config.toml
num_attention_heads = 2
intermediate_size = 64
vocab_size = 4641
attn_scale = 0.241
tie_word_embeddings = false
extras = ["some layers without attention", "local attention windows", "shifted keys", "hashed n-gram embeddings", "a smear gate"]
lr_head = 0.00697
batch_tokens = [8192, 16384]
max_seq_len = 2048
max_steps = 8570
Each number is 500 + 50 x the weight over the matrix's rms, rounded and kept within 0 to 999. Layers, rows and columns count from 0. Numbers have three digits each.

# layer 4 attention output, 64x64, rms 0.342, rows 0-63, columns 32-63
549427556488538603496474426480559514530403511544467440517504471542516561587473502499510474391527
362466548433506515442413539458559566415428524446481453508477492574524454548492511450499528590449
540460478514514519511410576586446448481481609478522506559423444496531536559598468420443488481450
502591503513485522439548497533540534510481522480503636502543536494513569494421482514446504426587
519401543424513445471579545482532427506514458505497464542514597550524541508474495465485384474466
486522513551368509458557575534491399475631556437383632471583503601495456492432560429507630549496
391472453468468534490458557415473471482595617436544518546524441476485451578529515485571430572457
520594571501536497504484558476519456493478501454537534501470519488576558607482423529530602518664
588422451428525537562530568469470544424472478562500481456581552502396514597612523420518460562477
472520536506458578509545455552479510437485474530508468547536554523558543452532511473459389428538
485497461459529427555470550536514506538537456511441575453490502539483445564453481521435462515426
486401559469505494468474568551550578474572424612564501510540452575469464506560472475436353525566
475504542634549481485534511542579453523511482467538528505496626453519502467428623492562605449521
372433489407475549515377438473527518489560421564539511478418486671483421496479537546450430527486
599466372436511506433440434571562529525471452531518446477598516433557554486482569517469542471497
554565490532579402618430526485545514427531485529473509490490442561418421481494569487458492577470
574497506573487570501525414542501432601441515495481511538470538589600372507543582566535491517500
495527607475470522504462503452480565512466580415499455509391455529473588486320515579543582580544
429468553436492478556520338578494568466378430472436527442519484435553477468490503492415547559491
549465534529503475474493477573522529412497491468451580524441458424576474450419432486466508405449
585448603569535522457527535467496576568529488479615465559535361487489591470522541507474589523470
500481482497584480544369497407392475538526497471529445446559478426486659528556312571452585536399
511471438599439517537538476503501508497504519468542569483505566557557459471444560556493437358515
481452576488465484412556569454450455510552526543456520582500447557504540465562576505445462520486
445520541437505543540523423490514493503474466451614584459392469421492538451530580525540501495405
458501538469568578538451578442446569582534532478552517452555554454435499527504456490475423454412
576549516400433578510421430467538500561467472426528474504509491389517382513495496649492570533605
399390569479448495479541403530440461462481564469471671561562522467442609523499500479532556483565
459547606477585428486539475493525433488553505542599610423479593504420545482649414533436553623533
509514502519541494412567596499469420474496486511466445429563518505452469496544535493495556530636
496568434534450459407577591536638520528437418458530500473578463496500525536489423560548457505565
421429520472408485380536522467609529455426537483589499543533470576491452615479472580488559472534
563447513510513547483559537427529529512571504547524571446448590565536484429506537498494464503440
496516400510492525525378567522530426499557455397476507383477503448465388439472522473556467461555
551518524512565536532507518603452590553528525395444481579465540505549522487559544414482580488499
566456347464598503533547512451476575493465532465420493442557438454554446475492408386522504441470
453458483599516488430427505460480550414477479387395509489510397563495489489458505509546512404569
499443439521499456560518454550411474526527422537556483421536498525464534524474525500470445457496
583506548515482550450535418492485379490578514473545485517541508470451464409515505484484524602503
506532484483440403576450409602503489563637476520544520461367542490487462527538512622420502540534
578558476587421470488445464524446493439488486506525515415424535490513468632491491486478564476533
469411464561489514479485455570528420470478436429431552530556545432497404523508581517535402514340
434422556486591399587543644531566499589541504486492590474416533549523511383541482523565570395488
454502568384507448407500438460467545547575469519536489465530492431431525499508503517556421512497
504495511474453582544511574542519432475517446549526481428502476412509442540517508509464494373409
543405474508609545483486497555518453480528495521461468516553422516517498489471443420560437477450
471435444536475563611523532551467485508654496535513474496370556524469511461544523473458625552567
503525563412535614532512449578488551560492463595539425652549558505524522440491356501608518590484
480581475454459484497609488532458543457520568422566324519569474564549565505433487484355624413536
541495477539429532445458395421596453608494565570555617567416488512520367529460524527526499593495
477483488511522459516459415471508477524526498478551463442497405515539455496467563550471467484444
489495561464530516533520533539458530510554502528504513427553499530467581566503468509540499479574
530386463491388457576629433451561497528527615562480495551614603495490449442598461402408538502506
396591596622519478414393458388518472422482502516566499547597528520512507585491522555436524483486
514486541487481490484490476467468479499466439520513543542506512410526484528565587533535557424584
402482411508505607500524472538476422529402525418626585493469580567496412446456485569483488435643
533404525421482518502610451591515581535492558403414529441581490462500538563504504584473489586565
441485434531461463548555507499455608469514545452475444447381477591497545502484559577562395428452
569479424467496441453559511443451426503591536476462523464509546557527409562457478472497411529494
529524461561537593480529512487430599505469420492501549536527516510506489548438484526538412574567
439502465509494475595489573521529473497434603567605504469531486470518500573461475516529471490596
574515547498580435438497541490461556484480489471427653468523473520537575470439409468439541614575
606590553540628505475563544455444472518580588373612550537530396460511562505527605469532551431403
469426539686374598518524533492509525521428488515554536618533463515446431491503517546536454589529